Each number is 500 + 25 x the weight over its row's rms, rounded and kept within 0 to 999. Layers, rows and columns count from 0. Numbers have three digits each. The size before them is the row's rms in percent of the matrix's.

# down: layer 5 MLP down (transposed), 3072x768, rms 0.0138, rows 1882-1981, columns 256-319
# up: layer 5 MLP up, 3072x768, rms 0.0173, rows 1883-1982, columns 256-319
down1882 103:527465520502512484452499517469455522523509515501521503483495488486495513544536547517515528490506447541499531511497453438549509506535612517501503509470543487488480483475484508463467489463492488
up1883 095:462532498483509500469537471545527541495482514501516477537447423491499511505535515510490480488538458459516498494510465451481541521552476447468524491465475480469497498516516511520509484522447521
down1883 088:465508522493463489480513519506462551510517477463475519460503506471545533513566464510496488494488530530444517515505513494478510483512512521501505513460504504510500488515494530502464484485457469
up1884 105:541507483469509532547524504531477485473477437515491496497476438491507505488549515506467482471502523468502517480526506501518476489515472496467513490479494497523494490516478468534494550475524497
down1884 099:511491512525477517517484469537498517513552502498513498487508507443489497507498531513522455507472478523512497499479503491507481463578507497481520488453513532475530493527484497505514497520497484
up1885 115:504482528496469464508522469519510508490468500487548463501484495479508472516486515540499484474500528487538521489500517544538542463520507529461518457485490530501502491510503509483479513477466491
down1885 124:481510493503537517505539484536517515494509489496514466533511457475527486484484508542535465492507498469490470507508492502519543495514481540491485470513540529479509495569459497468457492479488496
up1886 095:546499473519487509492487513501518503550562472510499527485514497529493506519469489476518460468506528531507443477557506475527494461463501458490483492499524483482553529497557462568486496509460483
down1886 098:468526491526507486521478492506472482489493540520497500511503481479474522488485502509537470520496509521485520501501498517467528490466496474473482492490516515476508447491489542525518495460585527
up1887 111:546484510527513494509481481504469470500455497507485557473509472524476515509516494501505484492535491501489476505503493500506504474536534502442437465518438497475506492565460465489519517501484459
down1887 105:505500483535473542502481456486456489490511485468486513516488495492488473488535508469515469485527515503548513511465493509501499480522520535521563534492485502507526469502499492502540509467478443
up1888 101:437506456491498452514484478483512514506473525513447512478489502478540492502469491514469496513502541477516489506447501493505507447503481500489462514527484480531449508450488509460500484492487489
down1888 090:500491500481471444485517494500519511504525477480484455490481515502482501506506531466488515512430481456508474509514497486474497442484481504510465512516538515487482514472506485475515469494434509
up1889 097:513421477498512470483522516498491483510505541464495522494501482475461500459439500514494508493490480495535514506471495516510488539477459473486541476520512502493475472469527492476493498488516471
down1889 092:535484528493507489484498493471512540521523534487508491465472542510496516524475481504513491508550471565534537518507499505510495454461502545495520477473464488497525519551488495519496525507514464
up1890 111:511454490478462502484528500531469508506493502511514527495505488509487518488484449500483526504534513514467511477486483479467518507489481498439493527538476509492506507490529515538519499473474507
down1890 107:506478491498477491518493462503507498507514495466517524510495491477522461499536512541503476509465516533505451496520461455511528498499472450491491502508543489518483479510488503473510498475490466
up1891 096:520483505491450450547539490510522519521484537480497491443476495498479474519465510510515457482522528452484514498502504542448437497484542480494504496501491509473501460556490491509472521471491509
down1891 091:498522476523538501495466531523513514458503452505461480497482495502442494496508507454491459483501481526495511517495545485479504518486475547527461494468503468524514515483506459499505506511512529
up1892 095:540465512543500502488484589480540505487512507507495549487524462448473521470542495496508513483474499496494469461541520486504481514496520487508492478493487530491522503530514507554469508498457527
down1892 087:484471499532517487458551481505540489527537476473464541483461525544510481484526537462497519497496517529513501527487541516453470495520512501509496516528527508444494517457482511493524480487555449
up1893 094:468530526497469510545538529513518452537499472510436532509521460482544526491454534485450516500487486457506499477432470484526512525511481495506523540500538499499492509460501490522497512507503496
down1893 092:530514501493497523497442496467522550507501496460519439519515476464473473517517477472532536507531465496479511477538528528514492484521488529517517515472468485501453489502523479497480521478496502
up1894 097:510482505504493511523496487494480541520508492467518521479476511520458503486500502489484430473524520491497498512484535525526495500512477479473475478467513498511518486503467503515504480487497530
down1894 098:521487503479505483456486480490498516503525455526502489533481521535483495485498492469532531525515477463489529472502482531435485493488471518475520507505492506488485493505541490512530489486498494
up1895 100:461462539517454539505524508529500487500533501495470499507517478503505528518449511505499515495467505468526506513484549464507486523440512530519508475467536522489499517522457471468504485506503510
down1895 097:506466523465492484474527497481501515553490484435491524508515511532507514515451529535490532499469531523508473497508531514450503505491565517518473474443466544528462522510514487480488471504525467
up1896 100:532500525527511443567490525470521479481458486489463512504495516489539507493497454533530490466525532450522456458503531488539503502459568539508464432525486518508489554468480539484429501506476514
down1896 098:515500481489493476490499483502507475502483521511506500488527507544509472490531504491474545508542471531480477483578501471498479437484466534463558481435514481512524476504501458545499506468496505
up1897 101:450477512492492507512516491548511508518474486487533490512504493494494489473504486519468482487505522476498494498472567500547523476469500521509535512466534519491525464493502508516527507518533489
down1897 102:506509496513491510466485511513542538501533508515483481507482515499480560503550485481498527514482422540514503504513504530548493496491483535480532485507496432505529494507532522508479474492485506
up1898 115:518502524493531504546503499485534527460548482508515501505485518497483462511494506489494477514541491489490424505554553526471476481494467496522483493498567496488499515473535449471468492499418486
down1898 132:490492487507529496528484505508518459556495470489499500473487479511469502499513519522488474471503478509513456493505511491488489506481475536494498509482512531515521477521462453498538511508536500
up1899 099:519487513474528476498500477472555511495497511568437496531499469511524500461477505461504483484487543506528490484472457504497500511535518524497481460522457525532516516494501550493481506507523512
down1899 100:495478459508524495504499511531451490543503467516537487496486543542496438489489479497508503486492522530489519548519487468507463557449511467498511516509522552468500499501459497522524514498499497
up1900 094:500506488523473442517524477503506513480501472490498511483493498529521511502469525496489528500528511485465530509566466494525555489524547446468527469470474493480503497491516500535523497535484483
down1900 094:514559531515496463480528498544492495482519494517499485555547542493532494483529480500519540503482501475541538519480488475515474544501484505504498525487494499495464478483489505506477487499482535
up1901 101:470485479499501481482525474520520458472521495516498484486484496485519485456479470500482513486475529536512493506468479513511509518499503531458549459497479539463501479480533482517482510536500531
down1901 103:506468529467492520516536504505421461506524489517513479498455467527484509511515521525487484492488517488501493510519474490518487493488434479474508495465546522512499527487525471460498503516458471
up1902 091:547462502485508491550518498501480501507482479492496515481498544437484471531461489509482476487480538488527523518450489514504516524540488509512459525542464535493507491494481468519530471458459517
down1902 088:481478530499490524493471492524519474481450483520505511500539482509459540482519504489482469493498511519505437504501506469464483534495481473472491492463485480431477492543474500504459515525480478
up1903 104:532484522500493526513475465477505491511534562499534490495544534514467520483525536515554524501563458485526481515488516516536492529505509512481511512478520541504526455562492500486503560483489533
down1903 109:488468502461517507561462510492518562513455493513526471491483489508494492504485441478484528489487490483456500483475483512465534479504473515506477525526503514532499545506562476508524483510476497
up1904 099:513456492437481489529528488463499515468492477507502479473491543508544512470492500508531501536485505501514451460469513514528444447533511513492496525466475525470484506465521489520485508450478485
down1904 100:453518489554477550494512513506525475467503479440510504473493494511538519500520502528514513493474481541491523507527446486480504536514476531502478522542504479493478528500513527508468486514543527
up1905 096:506532504487516474492545458506506449473521479512452533511502492493431519448509464508518473508555496467512521487494491520550511510468496483513468491485486492511497505522464515441528496515514524
down1905 090:488493481519544510515474534478469509540497506530482486499512463503488494506465507534503492482511487485508497502494495484456517476518507555513498520479504479555446515567469490513514492518522490
up1906 098:501484476493537446528492474460481517492484463500495520469497492535484497491503472461532453477492483479494536490452528494521507474539450502509472458462484489467526505507498538491435548477513427
down1906 101:482485527498505503551494550475537474502560490467490517483494488524440502489490449435509486454543496486517507522481516499517476500489460523502528495503484511463545525525509490458498501508462516
up1907 094:516459458514510540531554542477471493498492521526502520468506453513492518486458488503471520520500469497538469511454509527564511515484528502493490518485488521496495512510549453512465522488496450
down1907 095:514549518531494476470470477464545491505495472523516479545473503511559478469484540501489502465508505532496549497515518503452488527496493513455478521494500492508512497477473498537473515497555517
up1908 113:522459479486537445512452516458477475468450507524507508490510508499483500469516491500502500500479514541468529489491484529456469489481473542501493486556480485481505548515535527467467483511534484
down1908 123:531486525488502539522505476510500476475486511503510483455523495535498525500527554503485492481520487461514476494468478436498518479550472498494477504460506473512444522493474528482490452515470512
up1909 107:514462467449496493489486556469478477478499530514440486464494498535520450464510504488512516497563502559457463478464470506486502544498512460462504502523485500513459478507540527523525490466498489
down1909 116:476516529541510500475453490503514502543464517519472463490484502519494501474491524485490456467520458493541541507489467495451540531493524474529493510503473547488479514529482465460500493514529497
up1910 086:502493537531524467520485480520493523478477514504483515485493490521494477490491441522501538548449496474496510503482469552517484493527513514508506488463522489501513528510523512503517504521507480
down1910 093:491560521514495499538511497505467464524528501481503519540486516502520497517509492525537487514530523502526503495494486465493478483478512541499487509544456529483508492511494487527481533442485482
up1911 115:498441479530499516480522486564455505527460540517491488494486487528521488473533502480476464504507463491460483510514517481498505504513501539468492440472516547525477483554458507474513494510469496
down1911 118:493444517543516564508557491503515518460465521468477472536515484526477481497503506490518501543514494488474491489464539508490501516513455526468456497458494510521511533535525531445486484513457493
up1912 104:541489495449516473510484503497521485523494472505485486502448452449530507489472515499493489466530499561456488468490519464485544493552481486479497462475546506512538503469487501523442476525474480
down1912 086:484505539518484500519445511495523517493499519507499523522501474497516512490516481497504512439505493473496493433499523524508476524509467519495520515514498468518494499470495486508478455480460517
up1913 104:516519491493528481552510494514532497475506491492489501490500518428549501513520500553463472522523541481479505474438478526483513502517533510498464478465489523519471495461504563508554495459499533
down1913 106:486497485491514499455471491537515516478463479483495509508493482487520559481527494532515495503455528548469503526517516518475527514471482449498472520538472480470521481519498461510452459530475526
up1914 089:509503477477521493481519501478502518513491481489498532514495481485513506476506485449540491489493492473486515463489540468523497529503516476490530524505464525493469491507522460471509555550480514
down1914 093:447507481513464507520478482549460554504487500514519501500551477494461480519511519496511497495482497495530477493520517502497526490511512510510497496503502476487507544516457473534483508493518483
up1915 096:520455545486445495490493517512489550480488512499493534514512489455485482520535491503508505511523492504547491506474516473553551480510542483501457524471466530511535480502493489506461502561474475
down1915 095:470499475515487490529530529502512513545516531528518475499527494473469521485496463468482466529425541505488492503472524514531510518537513485488556494484500519484502528459480535494556476454507526
up1916 106:470507478517499436503532466485495495544515463517541515461513513470492514418465509532499500492514494508525512517518489530515516473493494513522517480511445518479478512477498482492556486499531469
down1916 110:527499506498497512503501539532459460498494480495497495503512524510474483538461490488505513525448533507491492539517421496483491508481511468502500522526495520538497480500532490506518515536521512
up1917 091:558539499512496494540514503529467444483480503468509514471551522493504486474473450482480538443473431495487471493476489515472510544496549476527519514563497526465445506528489550526507492488501494
down1917 093:492486510466517486490500481499497456489527479468525510457479506485498492483502509496510524496506547514451471465483492518457472572452509527547468532519486496504490496523517508498453530498485488
up1918 112:511479516544491497490506508528505533489530471456506493524491458459519495479510503488490554493492521518490460506470543469544513515491461481526481448468527548511461470512480469515487497502504489
down1918 125:449523531474510539544522508504537461522474516457484458536515493483489486488526548484501444534471510499511505493486487506494509506539493491536505450486542423539512504518443504488442500509501504
up1919 099:551495508495505489505475561511485527516500466491539512499521434464463508505494514498496523504472492538559534518545483511535462457498520481483519457462491546514505518477524496503473500524525542
down1919 087:485517542467518500507511499504510493477499496505456459518556531503497494501497469497508489460513489459500470542532482521506530507521502506484500529504505494500536515529502464453560516499499543
up1920 092:515488498498458542518509501489528493516480507509517530545500442473503490475481477534444506496466482501532488501476476550499510541498464484491487526453476496449504488499461469475491545509507509
down1920 086:523503439496549484511434484497499502497521518458518527448494516472512501505515512492552528476529427505518500527472497509470477469499502528518517518487504471491492482510461549518490508543542530
up1921 096:489505459511474531484478480507477461497517507568516496469499534490473500528510478519507473499483480494539453520496509525511488481487506510509461505500512541430547450488506503476467493539515515
down1921 096:502509551529454513493481550516509470512512494487493507519530539492512531491479511504484481462538499489499468516524523475443487477523477497462517494473447511459496506514492540488487535513447544
up1922 099:502487483519499464520509474505520518485517500459515476518474474479490539496496464526516492504493499521475497498503481486489474477478534483491493463490458540454490504488515468487551499456460484
down1922 099:495516475467475519508509512499519518490505504475505490493486492506536465533527549542480526518503474502496485561533501487508524474471505569536492500494520471493520516513533490502499493505550512
up1923 090:490491474490490528532504473534486504502503524481501490472503498493496503510492532514456438503533492512481465503491542489493493484512482542482509419514461530545514494479486523537504506449512477
down1923 096:544487511517506516497523470498502538531513502495463478496456461495475489496502525454527484519527468504472543478465486508526520465504511498519508548510461475531509482487500468498473493441440498
up1924 105:508488462459496493513517461493506526537499458493494505489482463499478544515529512490548513474511447519435474477492527501527515472538486479488507469485524499549539522515459531441498489496478521
down1924 083:502519479488509493483492488502506503486490495516488483530469466515487517531502490482518500431502504509481486424486513520518485491495486487478517498515506497514507524481498500489456504497485496
up1925 107:487492495522500495519528528504470446478531505505418538512449520436488483511488534539509494489482498497499531475514486490482474501485485524494518494476432486499516504515503478476481482526481498
down1925 110:489542554470461479503456473478457505476519484501536498537525500491530504502521470497489502519484479487510505500470498465457434461536528510521501498551523513497504516498487507515518500489525483
up1926 092:486548494526503476522488488522528498470535507544492494491496501479514477497481510489498477503552490546527501500497521521510518492532514490493491495516495457468479484467476505518502506548489512
down1926 085:508506520460515492494479493520508480515505504498487523536500498533434483478532504513502504499483495455510468459497521535510492506524499473476486490473523524523501540538509482487496516501450483
up1927 099:470497504473495525476556510543530495500519524537484523497515463487498515456502469529494496486468454493516533490485513523488519493502502529523510470471494502490538498495487516502454470439489523
down1927 096:510532534492526481492496492492483494531534462503542542517481460486507552469491531510438474470488500482510490525473513473533521497512507523515481491542473503504509496495479529525471503526498494
up1928 099:503494534494482508508507539525504494488514477506531495501520442448498536466495468512535517496523491485512492494459511549532512466482456562505526542485486496493548531514524491502450485531504471
down1928 098:520516550502513518511492525515524517491485476519534506523478508488520521500491573474510517486505502491491479521518472469476482486487480517511537454510518487541452485495452494528503520478509501
up1929 101:505489536476480504513503489472513527517506519471485517492512511480491475525531470492558485513556494520525522491460503512478486498497548563481506490494543509498482517505487488498482574477502480
down1929 106:510527495469534488487517488540516499521478480523520503459496486527523516449489522489492480466482503486487510539490538538503517529508466492482523509525482514519512525525532513476509495556482473
up1930 100:485530521485518491515491523505461546488486511527496509455503444504454490496493494517504507517504481529486532463494548544500455494488482534478500498542538498521548569490511510530459498517505531
down1930 099:512469513510487505460490549486562452487505479481503495493532491472501461510546497478493516497494483494530489490512524482455506479520514524469523505499448571472464451512470509502532507506479534
up1931 105:501493487483444510486519483520484453535514487480485504464517503466481516471488504481498465504483529492506523500476544518502530448529482479493491511438473482468511469515483519450561503482467490
down1931 101:561520508479471506483474475480510489465534516443483483496498535486501516476462527484525472453470467481531520533481476495483482498512463492484542491518481523509490494519495534487471483475465535
up1932 100:483488538500498506498522505518527477454518517500484488472477476484522541507496472478587534515533491512486548466538518496488509475526513511478519465512484474476518509493493449523502506530500520
down1932 092:451463504489536530511529475525488499481545456464474478487487486481477488478478519539487468488485508522499486580517472458533505507489522505505504489541484521475505523480471531471494498529544482
up1933 110:514475513465512499511486517560499486460514502477490502500492488484465512492497463505537481460497505531519499489494485521461515504512520507516548511490515469513486496448503480512524529498486532
down1933 115:498510460475504450492499472522498463485454497494538495525478487466512500520495518509456559519491547474511488503454483482485513475504500487488474472499499456490501532512519472509490488499481526
up1934 102:491495480511518519513530524498513465522499479471496522482464502487538507525491466513457517500527491502477491489526548504518510543490495507523503476543522532475491511485496522515508504504490497
down1934 095:536522517485490525488491531529489504490530518518556526484496507519501485485502475539520531482513450517476536480485516476504479490489521530514517537526471456501490499520502484509516529526558477
up1935 102:511504490492502521496499494539469465498504487531493509474498475514496520495516491477481531499536502494502472493501516502512524465493517506490475486492489491522526489519475514495541488524505525
down1935 115:482490524544504506508504478563493534516488527502511494482498477451531514504474507508488506544474537461500523522525480453489485468514500502492493516492500507474515509499521499511490502480521502
up1936 100:507455533533475519495488437513521491511457496464499487461483496527456486480509546520485499481511495509538476500459504475548469435520485479488429489486511516519476484505510494484522519532507545
down1936 092:509447520511533482559465507497467506503547542466534472517514472507510486459483466477459510470489500533520523494481512510487501481516458541477493481481525511473481500538513493483463472511484493
up1937 099:515524501519518480517571460494483487533490497495467545501483506511528461481469489530494529526538491514496529509511460478484528483489505523501505486504496486482500521483483490514465485521469488
down1937 097:482513526481511452502536479463519534527486538491547473469499509456520488519513481488469503544544437529466502534513519518495502508501500493533488496528498465508510497496436527526464460492556478
up1938 086:502499483486550476495530466498526488465500518484530509468534520510476489498524473479496526484483499502508509478522510511493467467517460468489493487473485478491524490487486505491444527507518524
down1938 094:464541531473500506519506520542499497551499527491512532548487494479502488504464494521491523518515498522525467511503474517506549529484528519554506479528481546490474516500508511525482470520492525
up1939 108:496529486507516482579532494483513513481432522495438541466516484456504493496525459484466516509478518536463497498528514493494503500496511488526493537508496481498528522490522469489440485498463473
down1939 103:493484526477495518465463498507518488511466499473526507500531502489506495510509500546481484504518524498507484497519482513533557509505483538494438546455483467503474475492495507423486479466541472
up1940 098:495486505483457543504480491513561478459476492516492477475525511493477512498508435467498529489487533545506463507520495469510492490501489480476492496506472533502519524479434508485517491521520514
down1940 092:477460539454515506533498495473458487472522493514546534487507484485509500529495505518517521518469454477543475466489529508507496517483552517522483530487490483447497488514543493487469470504548488
up1941 106:490500461547544469496522489516509524518522552464483510514447498510485456463530492487474532468532542468526461481463546496521480549484528475466425507512479513467480511465482513510515502536464503
down1941 115:495470445491495504520492506551493487504536516482504523490473472464501510502522509504507502470508456506496474530533512477486521526504499497491513513541504513471448498527521490491503466565490487
up1942 101:545509513473469471472538468509483497513476456536511504492488514530515520508506474492512521504467509478465503503541500533461485513489480481486493511492479492489542532501441487494531450523527458
down1942 096:477470530465498467453489492483482503497504519492516551522535491486457514435495501502498482515482515549495505511468502491485461473452523525478480476525505452463499534514513491525473502542457477
up1943 093:510495468505459462518491515497498485509546468501487475484518495517496511471540497488522441489503495492513468519542512454473486475498566477509510510509525485501497492529507517488506476521472473
down1943 099:500495536474448492519457540550502470517502481482501499502499503494468506510444524468536453468511519528507529497509501523487526508451477493562488469529520495458523469482476522515501499508477506
up1944 093:558524486533506504482477455473537486494498464537511489490497514473443590440476469480534484502538481499479490479497463507473513500478483508505514520504500536515467482482546503532532518503477491
down1944 093:472519513478510519510512541520514520498514497473481528446496533490519499487464516520534509499511505465534487535508501522498502500489516520510526527488522477517498509474493497477533480536502474
up1945 096:518495548518461472514492508501511460484490489517485529506485478476548534524536485468562491532518537512522524479505482529501510523489485531496496484516523527448524513513475517525549472522474533
down1945 101:506474524517499540467458515456490500550483506521491512517508477532466492506494500474467496468502466491499440491507518488498504513485525495456478537496474474530519480527520531465480531490445511
up1946 092:510518505490480488553510530525505515502505526503528475519519481494471500520479511540535537482497510496494474489552549481568539534483492494493524505514508510495452536498508482512501483495523505
down1946 094:509471529495513519483497488479481534468498491464464502505466537492478509498535494496519481493535515493505486463545451528519474455528489526473472449477495488518519466484483525534474501517491514
up1947 092:469489503527506489506534515542490480482488523515523468532475480461512530484557507489478524444472489521514481502472456494451502531461471491466519470506495526518521542495487493495519491487514525
down1947 095:464520517468490476508496552481484517469484510484483492533530505524475480522505539474499495484525476473504517558497478463475511434468501471474521488518505491520528507523475543504531472500502509
up1948 095:508476517542498475464500522492506454469528517525507481462518551478461477486533512481511535449511498489536539492463465508481478495502491479521481504494460493513474496495525465539525499496520486
down1948 092:497508517468533528498460526523500515540478467500530478570513506469492544496526511483547521503485475457506514494501489501511483498510502460483527494491515505545542478521474512469489452472459513
up1949 102:460494471483488514500543485489554509472488527486524528431515491537512501470484504495519519485519473469477451500481479489481484552512520491520518496511502533504457503506454463493529501521465492
down1949 103:466530469524530504544512516483495486489456524504543450495546488523501496493496456489523468480513516554485522505480499530504521549492471456520476508499475436483462517501540499520459523527467491
up1950 103:525484489510515486527507486502481469487537471522459529512472506481487543503545496499503503491547458544483534517542506491506525506488518527450486482468495515506493553519465513450498484501503522
down1950 099:505493499503519478495457479496441507490494471490478496519516504467543491502488519553489523452544489519526552451534527497482497495502524550512488437516516495486512505515490519551465545483489519
up1951 098:482469496477453534528502463531473437501500517505512523450485497454512484518516457521523544527480492488457503495543475533487541454533515504500507488524514495511426474525498476490485482489477516
down1951 096:499519491496505489512482494508442500480504507544529460482559497521516493532500494515491519497485489494457469507495486496484476517498528516500527553479491453470517501508489452492526487485483482
up1952 091:527488463529489551525584470531516509487515494550488507490515482507511497509517482523484507466500483487502432488489470461538545497469517525512484529512474497525513483490477509522497490507501481
down1952 088:483480487437507451524466533518478440446518524481495508528514504471487494490515534470529548499538488526496530538514466496466485442486493495553472503491464478491488528476492534487540471517551525
up1953 100:507513484522497510508490497478463500491482502541511510474514513449513512447529478533503499512518475492521464502505509550489474486484464502456517504500491513481496532493530493529526532503477482
down1953 099:481511514487538481505484495513514497507474488531480507496491486485517480487498461516462502478506462476467500541498509501523534518527468522514519499481516492470516483536516446535476479499460526
up1954 098:478471484456555486493495519503506530492507496491461522465519496461437446472489523485463492497523458457505490490514475487483465482512532475492536515495464538486486503492484482509541502566484483
down1954 102:480497503479506534512497502525456475524530521474514500520500488511475460539542475502523456489497500499530480496477482524495511463534509477457476513466487473518484487511493524496481533465495527
up1955 101:548510477470485508491507505502504551463536456502475521511478500464476486523462510481498462515481529530549471474513522507554516469479525499514497481520525556496468533496499477502490481505439547
down1955 097:515486468494489497497514475485489492520512504530515495506466529511497489474481492528493506469461499508476519569550464513469500528516484519490473488522491491568463522482486544545451488499519507
up1956 109:502458480527507458553488446492486471506494520503520539480463530501501482458486495521473519484497455508505500474490506518516471525515478517491448510476503540495517482489506503489516527489486522
down1956 114:482492529509526500486491520464523526493516515503483526476493513535547487489513503508540490491487464483487528489525507504532520496485503470491514493499488511484506478511508484493507488488539495
up1957 106:522520460545468498475523499538515530476496487498531455502509475487519507507477504479493544500524479501507450495456512450501483481489480468457491453514486517500489538492466454503526488495468485
down1957 112:486498513504461507483499540514465521530488476504526483457468474521496526493485514475484489516446533537542478537561485486516482494524456464511499471517519532464479478516533502410500476523554483
up1958 091:525459520488505492472491486521546555494553495483529483496538486485495457517506520519488535483506482473479539489533519495508495492479556525459483499506501506460493469507528542468459474491522485
down1958 092:474534523505516494523485466530485496514457481465508529489478497493489521518487533495446488445506517496527493527477469551532511509474492493518532495489504513488509520525463557483478508461499461
up1959 101:567517495495491523489509499497519476524506451499498504461489483478499562494521482522501531518494482532556523477501497522550469496467546509509511502477508487524487533498519519552498506502464503
down1959 110:489515512470542499531520481512488458510503505465517486554486482506498462513514467468510480461496539495472550511483521525519521535475459473498477544506502471501477495490527498470510487503526524
up1960 090:488519463465500484500467481501522492470477551500506490478488476522470492505495458498480467499447528525464484491505501496506485517531506509494514500490516537477489502513473532476458526508511519
down1960 096:470501511505506495512541495517491470496504507483504503474496470493537447512460478517524475498482498497487490552493500471511513510495516530492545508555549504506467489522473477495530431532496492
up1961 114:452462509505489525487469513558512500498524466500508488507491489468542500510520515510502474461492480500474515472472542465514537483531466493509491476470461548470468520535538543491540447519499501
down1961 117:472465508490502508494475476464519518498474482502481505543458493496485486515537516467499514524493535494562504483526488498500478509498505540522523562514503493518479502493546461566459467451505512
up1962 100:480486499514492529489558494476504534521491491512427528446511474500471521494466500523503550497483515478498488459489502533523486504452436499518532507499489494468465508505522469491506476508453508
down1962 110:499528538495522490513526488493468538542467490510487538489503494529533483487482501507465503488527478492492487519453512498477519531507481485491489495494497497542468504516484477527481542537477505
up1963 106:536519519463518497488470510491525511525498505478482524514479483501451516505485513513531526491548525517488486483508491504513556469499521516455478522505466482484490502484514475506462505538462474
down1963 093:525501475507509530501481500461523488433482519504493483514490481502487514502504524525503470486496463467497486481492499475524494494520504514477511511512455483513496516494509518476470540499520525
up1964 095:520481516489479467475520495488474494466447554517498466455507494534513514488473490477467531515513486505478527460512473504495472503518493526485532513507467518502526507513573554515521504468487501
down1964 097:494536479526484500475512462512489467492521488437515503542530505496484498456517468475460497500487540482504481517484521514557541493524516490503492515470513471506462486547522464469467492488511480
up1965 104:501475529481484501516505485502496510523467505477502559477499457465483536510489482527566505530526513521485515476492533528527490511472493520487547455481517558474467528505554463482475485467477494
down1965 105:488498474517529508535477524459531501498441469495449548539492454510496519503535477502515496479504474473529522523512481519521448564481530498523521492487547498500522496468543472522492482513479561
up1966 106:503468479481504528515524551534464538505487491490478536483489519514505460492480503514492538518525499537517475484493534482585482525528534504470483483517527513515516555472516478538512514475488489
down1966 112:501487492511514489534509487524511481505522481501533439504500467489515517479495470527468485498474517524541465542471528502496512517511485454468500499552496510483490501513523495479481498521476473
up1967 108:527483508500548508515488506453447463456474511527497499473452520523492494512515534501520502506512437528496512492495474483527496460557478513468483468501536519486487514540533471509484520502512488
down1967 111:505538505514484506506493489569520466507470510440535515502477501540483514517567523517478487507505521504534476483504542502477509540559445533481475483540486544534544436533507481523478520494531513
up1968 096:461487516486452505489493498501492538466482490474485541534493489533504494483533484545522522539492517480452503486516540501500490497449528546505479518538481501492499525487537491486522493469456505
down1968 092:520469536512526495516464506487518495510512492536551463468494492469475502545494484494508470476513466487516496497464552452507510495505480496490508434509510470491510463487480462456526514499506512
up1969 099:470450496486520536510465541505493498445516493486513489486521485498493497440506480498483501481493491478523478492475476514502497488532470503470507497505500480525468507538512520500526548516465495
down1969 100:541518501508504466470493469479513478526507502536471471468529545458482572561500483462475508505542541498499526470515493528471494482509504508499527466518514515497527498474487484451515460477492519
up1970 094:548480497482519519491466525530492510490480493524506524432514508486443467431487486508524504536542491482530461481510490513500492525519533478516514530525455489505469521520517485464471538541495487
down1970 097:456500496492469500461549519500480519504487478515539501510480512511503480493454501477494494478478527501534465513530466524505497530481485486514502532519475518488506484504491493493470486493426485
up1971 100:491490517479504469499481474482496541538499516467492513515484528462454489496493508501508501521497507547475511491492526523478572510483468499529491510489512507489510502508454512474501471505455470
down1971 095:479482509467486430495528529543499480518531489517491471481491511513482438532481518497488474477504491535493515529487504527525509508502528482491466559496459518482494466494463464476499523518616482
up1972 085:495537481470506496454559443506522523507465495496501496476531478519486506435471496528482516513512447492489494495500522493463512531536489497473479526463513518513432483490515539506483501501511491
down1972 088:505541484518506500498461497499504510481515512505491509502493490510532489544502494465520511467530555512432479519504495508544498448521496495519553526495508474485455530519484494555474436484468502
up1973 102:500492483527493459532506529502524503448502452516460496509515511442528462495488510477495503462475468459526485471504522512498513534460516514514540540506480555442482550505537500497508436454485487
down1973 103:476510534516485515479545486523508510489497506494537489489488475458519558466488460506515480535493522489488511508504464479546458496509482488416480502458484497488497474492479468557501488472481504
up1974 110:491467485486506485521488527503502526512488527495521536515478519502521504494455503523532502522506531480491480488509511498528515495488499555507571483525544515500491538476528489526513478483492486
down1974 108:546432529492543506544477460487521514445472519526500550503468499453527479529501503506473537558519464479520478485505541456496482496512527489500534549498577491515545514506485487484521517510521506
up1975 099:463503498490445502527473453521495469473505515490514503507524456500473497449466496474520493521488506459495498478476467547460547475517495581474567504541473487482473549499533497534481477525487512
down1975 100:530535521510474488461473532508501518518494506486482513521501503493510528488530478499481474432500496499508522533477502448550515514492531451453492491534518505497501483539487514517501507558510511
up1976 109:533493513483494485499516504484472509473541530487486514506481485470479481503542501504544508467531464484474504509506459453530529503449531489531484493466493521528458506498495508527513492514488455
down1976 103:495469526470513484493509544505481473484540523456489503473503487523480509492488501535511526543474479498536481525491505529524507471473476497520497462492479502442495477498517471518478503515524506
up1977 094:481499528514528476499457537529530497525555465486483523494506487454475526505517548492490477475509524500514534480461506487521533503467521515517527518492484492502518496488525470521515497493501522
down1977 099:504502487464435529508505484473462519519505521539485467461490494517498473479486485495496487522554513478485525512518490493528483485500485527517506487522518497477481507511460501512507500505555495
up1978 097:470517499454505505515458465539539519468490510486510533543518487530491496470516502540499498518511497544534474493468495461474472485491544525469563532482535494483484509521526552510480524510478488
down1978 094:521488551551498479458511504465496489510479488508536483501497519463519503538494507494489512463521474496471484542517494502464516526481520439492493488507451508520454479460479508510504481521515487
up1979 095:522532479502495534498530508518489529521487541502502477454503512515472509503472495567488486517474504500485494510515512483533482494499463469494470490555514504467490493493556521472471513511495481
down1979 094:453525489513522467499498491537466484506523475492525494559532487484521483516501516469501506458498525524503471542511483517473514527493503504516528495498499507526471519495491494544517504512477475
up1980 098:528439482486495498493515513511492503516493479494514508514466481447532519476553502507523481478483523532549509504511531512472452483506479562503510524462512534472543502509492485556472511432491511
down1980 096:506516523508516491514485484459478482489491523493491504537488501518490506507489482474459528501527504446541505487490450504542525520499539483473521484517537515515512487545476468509507487490503485
up1981 093:449479499490505512553478521500530532502535489546482525457537471491488496480454466494542481487498480486513501480493489532515506481457464562509492522474466485485528487495504487466457509476513509
down1981 094:534489486526514542511480459479477484519514498525535486522545498511550493505520522553481528502495501485453474527520501548478491530476503518486549513509492483526490469493498495541520485479457480
up1982 091:494475511440533483527511488489523487432445459512490479472532490490504554477520517514499485506494499468480516472543507490467446534486530476472483533562469478504489525508473483505492536490527509